Weights of a small GPT-style language model, trained from scratch on English Wikipedia: 11 layers, 346M tokens.
Each number is 128 + 24 x the weight over its row's rms, rounded and kept within 0 to 255. Layers, rows and columns count from 0. The size above them is the row's rms in percent of the matrix's.

# layer 8 MLP up, 1920x384, rms 0.041, rows 1116-1124, columns 0-191
size [ 95 101  96  97 103  98 102  97  99]
[[155 142 146 162  91 128 140  85 105  99 166 142 124 152 126 114 136 102  97 117 171 141 117 120 126 102  93 141 114 153  88 152 132 116 117  94 148 159 108 143 127 158 122 108 134 142 154 117 138 204  79 161 148 113 124 145 124 137 141 144 189 118 149 124  86 131 139 134  96 138  80 125 165 135 143 158 140  89 142 126 153 121 143 173 109 108 149 126 140 138 132 110 108 135 129 159 128 155 109 150 139  94 134 121 108 138  95 124 119  91 140 133 152 128 143  88  95 103 156 145 130 110 143 184 121 129 131 107 129 128  83 124 113 111  67 126 131 154 123 132 138 146 139 121 125 148 172 170 137  95 146 140 124 143 117 142 136 141 121 135 113 128 104 113 171 141 151 126 130 114 124 153 144 122  67 130 123 111 127 126 118 146 139 150 124 153 151 146 149 121 117  96]
 [109 149  97 172 135 129  87 197 148 142 145 133 119 155 112 120 106 130 104 122 163 140 110 118 109 116 137 131 113 131 169 105 160  79 145 112 124  98 138 113  94 156 127 122 132 116 130 129 179 121 111 147 145 105  99 155 111 120 120 120 131  84 124 104  96 111  91 107 134 139 140 123 108 137 156 137 139 112 127  99  81 130 113 136 114 136 111 145 148 140  99 159 113 149 165 130  99 135 123 133 152 106  85 104  86 137 136 126  92 127 146 120 158  95 109 134 129 148 173 127  34 127 120 142 109 130 122 116 169 158  99 117 140 114 111 140 114 128 124  99 130 107 123 139  95 141 142 177  91 164 142 164 125 156  85 150 120 103  97 141 130 141 146 133 119  64 129 154  83 151 179 101 131 130 158 104 109 160 128 157 139 120 111  97 114 135 152 126  50 103 132 150]
 [122 100  61 148 130 124 134 175  98 172 122 128 132 144 111 172 134 128 127 138 124  92 152 114 162 123 179 100 136 105 113 155 137 133 184 156 124 142 133 159 113  91 165 151 133 150 153 123 154 132 127 138 141 103 128 156 126 106 146 118 182 127 174 147 160 121 159 123 124 105 110 125 116 111  91 155 138 146 115 100 113 125 129 110 133 107 117 157 135 124 167 130  94 104 121 140  64 115  97 121 131 110 159 120 137 121 142 120 116 137 135 128 141 143 118  68 168 122  81 117 178  96  98 145 141 121 145 156 100 188 135  85 104 144 156 104  74  84  90 109 112 103 121 132 134 172 153 104 158 121 172 131 137 161 135 100 137 127  81 135 143 120 127 102 104 115 153 112 122 146 112 120 119 128 129 128 134 137 170 157 139 172 170 173 140 114 150  86 130 119 134 116]
 [128  96 110 140 123 128 132 107 127 120 165 144  99 148 143 101  87 147  72 119 101 119 119 104  93 133 131 171 101 125 121 154 141 135 137  85  86 147 120 151 135 122  84 156  92 117 107 153 133 176 142  81 106 142 157 110 128 145 166  93 192 130 139 160 125 111 106 137 137 119 147  40 119 150 151 163 175 140 113 124 144 152 119 136 141 149 141 127 136 121 144 125 110 138 114 154 122 148 170 153 161 112 110 138 125 120 120 142 102 132 152 130 106 114  60 124 114 153 146 115 138 145 142 132 175 164 109 125 115 159 132 135 126 116  82 146 103 147 133 173 120 134 153 129 130 117 126 167 115 134 119 165 128 118 129 113 166 123 110 107 135 161 114 129 155  96 114  91 188 136 122 141 159 156 138 113 126 104  99 117 118 129 136 134  90 156 110  77 155 136  67 132]
 [128 165  96 113 122  60 111 125 134 125 174 105 100 104 163 156  85 164 110 126 114 120 105  96 145  68 108 179 149  84  86 124 155 133 118 126 146 145 106 108 131 142 101  88 128 111 163 101 130 104  92 108 173 127  86 109 121 114 127 101 112 139 163 142 120 164 123 123 129 122 146 129 123 159 101 184 130 138 114 164 132 120 133 136 119 110 118 116 114 142 105 165 175 100  90 124 112  94 150 116 131 150 124 130 140 109  94 166 144 109 164 131 128 111 127 130 130 166 150 171  98 132 104 140 158 110 112 134 101 104 148 125 153 185 140 149 111 110 123 132 111 124 112 115 125 160 113 104 135 162 158  75 129 157 155 134 113 107 113 136 158 139 144 124 137 143 105 143 146  92 172 173  82 107 122 111 100 121 125 100  90 143 129 136 129 125 116 121 175 135 150 130]
 [120 114 142 119 151  94 102 126 128 175 114 128 162 116 115 105 135 150 163  95 130 114 139 122 121  61 132 120  95 112 155 119 156 151 142 128 156 157 133 148 152 128 137 121 117 145 192  90  84 152 170 152 145 108  98 118 164 121 136 115 101 143 109 155  79 151 171 143 125 134 116 143 120 171 123 130 126  95 116  98 127 132 172 129 119 155 129 116 118 101 147 126 124 169 141 111 118 173 135  75 158 109  79 151 127 155 121  91 104 152 105 164 120 122 107 139 132 100 133 100 120  85 112 128 115 119 124 126 102 144 121 161 127 131 154 142 133 122 108 118 104 121 152 147 130 117  88 123 131  95 124 105 141 145 130  93 144 102 123 149 110 139 148 145 115  94 147 131  71 155 157 117  78 143 172  91 169 126 137 158 109 134 126 122 136 100 119 116 104 104 106 148]
 [132 136  89 134  85 135 117 129 135 118 107 144 126 141 148  94 143 157 129 137 135 148 105 124 167 142 107 155 109 117 157 163 169 139 176 147 132  88 117 145 106 154 113  97 137 159 120 140 151 132  80 140 134 138 157  99  94 104 127 118 136 143  90 168  81 128 114  65 137 136 111 115 131 144 128 105 113 116 148 160 158 154 156 123 128 161 126 117 120 127 132 155 123 135 147 135 159 122 121  99 138 143 109 166 114 142 124 137 128 141 156 108 127 110 109  91 132  99 127 138  95  98 127 152 132 111  91 178 125  98 132 119 151 140 118 108 169 124  91 160 131 129 140 122 104 120 181 130 144 140 176 149 124 110 146 142  96  86 140 146 139 132 140 159  88 107 151 159 105 129 125 111 161 147 127  97  81 124  92 133 140 148 196 102  97 155 122 125 141 151  62 160]
 [151 126  81 160 144 118 129 150  96 124 133  92  90 137  77 123 118 177 136 135 125 137 106 145 159 104 111 132 108  91  91 142 135 165 173 102 160  81 119  94 114 101  85  93 112 121 134 121 130 105 100 135 168 105  42 100 142 150 164 125 137 142 165 120 136  98 102  98 153 113 131 101 123 122 135  96 146 116 131  78 138  98 169 122 123 169 136 126 119 148 122 127 107 117 183 176 146  94  75 126 121 148 126 113 115 131 108 186  95 102 103 173 136 116 173 125 143 140 103 116 115 107 126 122 127 153  96 121 149 116 149 148 132 123  93 156 123 148  72 109 111  89 112 148 143 161 138 101 130 126 150 150 139 130 114 156 139 135  80 154 127 183 154 110 110 130  98 130  77 159 128 114 117 146 171 122 184 130 192 142 127 133 137 170 134  89 142 121 151 127  96 141]
 [143 135 110 130 120 133 109 151 122 129 121 138 154 141 136 123 139 115 155 149 124 129 120 145  90 144 115 113 103 127 145 129 128 142 112 132 124 181 131 151 100 118 150 120 128 136 115 140 139 154 157 140 118 150 122 139 117  88 143  96 150  92 128 105 121 130 142 118 113 177 118 131 126 135 128 141 131 121 132 116 101 134 160 106 157 107 137  85 130 119 141 151 108 105 159 101 148 115  84  97  88 155 109 126 153 134 131 136 136 108 122 135 127 134 132  92 125 162 134 160  86 151  85 111 126 174 126 125 157 149 138 120 107 157 103 133  80  93 123 175 135 128 107 135 103 101  90  91 108 112 124  70 135 138 106  97 136 127 108 122 138 176 128  88  74 129 123 141 141 123 166 126 130 149 132 113 117 128 122  67 135 138 141 113  94 144 164 116 134 147 152  94]]
# layer 8 MLP down (transposed), 1920x384, rms 0.033, rows 1116-1123, columns 0-191
size [ 88  97 101  99 109  81 109 100]
[[ 98  87  99 124 135 114 139  99 186 119 128 144 115 111 132 140 131 125 113 155 124  90 112 145 132 136 138 125 161 148 115 106 124 153 100 157 113 116 114 145 116 146 163 152 141 110 172 132 138 118 150  96 111 170 163 153 113  96 123 131 169 135 126 114 154 158  98 137 101 172 117 101 114 127 118  82 132 144 129 103  73 138  94 128 103 112 161 141 127 125 140  89 128 115  98 130 143 154 121  89 135 135 152 179 118 137  95 140 115 156 127 102 109 109 110 104 148 120 113  97 138 139 133 130 120 107 108 144 148 123 124 112 145  91 125 101 145 102 115 154 101 151 138 129 128 109 109 131 128 154 148 169 134 119 133 153  90  84 144 110 125 159 125 113 112 106 136 105 147 112 135 142 117 147  93 145 135 115 139 178 117 154 114 139 109 106  88 134 131 134 185 121]
 [173 144  98 151 132 115 160 108 160 108  82 140 151 134 144 120 132 173 153 149 120 143 143 149 156 120 132 155 120 154 102 110 103 122 163 111 123  94 143 179 125 123 138 143 100 110 126 110 134 106 130 123  97 134 110 161 134 109 123 118 153 100 122 140 128 132 141 130 124 187 115 171 171 163 128 172 131 145 172 158 155 134 161  90 145 153 167 147 126 117 101  93 163 133 135 133 123 136 183 122 135 119 106 131 144 123 137 121 130 123  96 117 111 131 108  83 101  94 103 112 130  99 101 140 150 106 117 109 134 120 151 149 102 132 120 141 138 105 113 129  79 145 165 134 105 149 108 131 116  84 133  79 131 150 114 163 146 143 156  90 157 130 124  98 129  86 131 121 171 122 117 129 140 169 103 126 124  80 112 130 125  82 159 125 122  93 140 123 106 130 117 117]
 [134 120 140 109  96 100  86 160 119 135  80  99 109 111 123 134 105 116 129 155 111  88 156 131  88 123 141 108 142 143 119 127 128 126 126 115 133 126 185  89 124 144  96 119 143 165 138 144 115 100 153  99 104 118 136 143 170 114 126 156 101 117 155 150 120 128 118 160 171 123 141 154 119  78 128  81 141 136 147 132 133 146 113 110  92 128 168 136 111 140 139 168 169 157 122 132 132 124 113 128  71  98 111 105 137  97  86 161 131 115 180 153 140 134 158 116 144 154 141 168 115 186 155 131 120 160 145 111 114 137 107 115 155 116 168 118  87 127 172 104 123 162 165 120 147 136  63 136 101 163 137 140  96  92 143  89 115 128 113 133 113 113 159 124 153 104 132 107 104  97 102 184 118 179  82 120 140  94  93 136 148 123 127  98 109 173 109 150  97 174 142 143]
 [146 131 169 100 147 146 119 110  59 114 155 127 123 138 151 134 160 159 160 145 103 121 120 116 158 138 116 150 104 132 111 129 147 113 110 141 129 160 101 128 121 138 141 133 140 121 146 123 123 111 121 166 119 116 137 131  87  97 138 146 103 121  94 161 128  77 106  93 167 159 120 173 131 142  98 101 127  88 151 207 138  77  86  86 154 125 122 123 135  94 151 157 138 157 165 120 152 107 138 100 139 147 130  97 132  95 102 145 111 149 156  94 130 137 144  86 139 116 139 136 143 118 127 141 180 124 107 159 157 113 122 136 157 123 134 122 163 149 170 163 103 149 113 106 124 118 130 115 141 147 132 171 150 140 136 150 133 124 149 132 132 156 134  99  96 116 119 137  96 140 106 118 106  90  53 116 133 155 132 179 119 153  36  59 136 167 122 151 131 105 107 136]
 [141  93 152 139 117 106 145 147  94 172  91 154 158 116 118 150 148 108 112 125 126 141 141  89  89 157 158 127 111 141 147 135  87 120 134 143 140 124 136  95 119 135 172  87 119 113 151  85  70  93 111 130 174 133  85 133 151 148 132 111 143 131 117 155 143 101 130 115 168 111 137 125 120  85 142 134 128 116 148 100 119 144  99 133 127 143 122 112 116 119 166 138 150 163  63 118 144 137 140  98 134 152 129 137 115 128 118 136 132 144 100 111 112 161 139 108 144 156 130 136 113 119 118 131 141 107  99 138 126 151 187 113 115 149 130 128 121 106 152 120 148 171 109 136 137  97 121 120 144 142  89 100 111 141 150 118 114 107 146 141 124 146 150 102 131  98 153 140 138 108 138 109 152  74 149 157 157 150 108 119 209 160 153 100 149 127 130 112 144 167 149 107]
 [183  95 112 124  99 123  94 116 129 114 136 147 170 148 154 117 139 140 167 153 121 143  86  93 108 110 135 125 109  81 163 117 125 156 139 116 161 110 117 111 102 145 139  99  77 122 134 149 111 115 141 163 103 150 122 102 110 134 136 119 111 116 117 135 125 160 135 156 105 148 110 144 136  93 131 161 102  87 187 130 198 110 124 122 124  74 147 113 135 139 128 110 160 145 143 150 156 125  86 132 150 109 146 134  86  83 106 143 142 108 130 130 150 102 139 129 130  93 102 130 128 127 127  86 130 160 145  92 151 118  91 128 110  81 120 138 169 123  91 172 117 147 133 120 132 153 115 173 100 164 134  64 161 104 133 128 152 131 128 166 172 123 127  61 144  96 125 147 116 133 143 171 106 150 172 167 148 125 122  95 128 142 114 151 127 116 109 120  77 111 146 140]
 [178  99  89 142 146 141 127 144 135  85 139 115 120 102 120 115  78 146  95 140 113 111 123 113  91 107 144  91 117 149 105 107 140 122 138 152 150  82 113 147 140 105 127 150 172 146 108  99 125 101 123  77 112 109 115 127 145 139  71 152 125 155 108 112 172 148 170 130 184 159 108 102 111 135 123 129 106 148 138 100 106  81 132 151  88 100 113 165  67 130 131 109 140 161 122  98 138 153 133 160 107 146 117  96 157 110  63 123 126 125 126 134 118 115 157 135 110 109 145 114 191 182 125 143 139 144 144 120 152  87  86 115 130  72 145 121 151 120 137 121  98 145 159 118 126 171 115 142 142 155 152 152 169  95 131 158  85 141  86 144 128 106 131 116 106 122  84 113 124 132 144 100  67 110 147  63 154 120 138 134 163  89 123 185  98  68 108 130 168 107 136 147]
 [125  95  83 122 119 122 138  94  81 142 161 140 122 101 147 127 102 138 129 147 154 168 121  83 151 169 139 118 111 164  87 150 169 116 147 146 141 116 113 170 132 138 141 149 107 127 102 108 135 150 177 120 138  96 162  58 143 112 125 146 114 146 142  83 126 110  99 106 190 118 115 125 124 132  93 156 159 144 120 131 158 126 151 123 102 124 115 133 135 115 122 119 130 129 107 126 111 138 133  89 121 163 114 155  91 115 139 120 136 106 130 128 113 155 122 139 100 109 140 139  82 152 129 166 129 117  92 147  93 147 103 129  96 148 143 100 130 139 147 134 124 151 105 148  96 207 133 161 133 119 146 134 109 103 147 127 131  92 132 134 128 137 105  99 114 111 119 131 120 112 110 118 153 123 141 132 114 119 164 126 104 132 100 122 128  95 103 116 163 167 137 121]]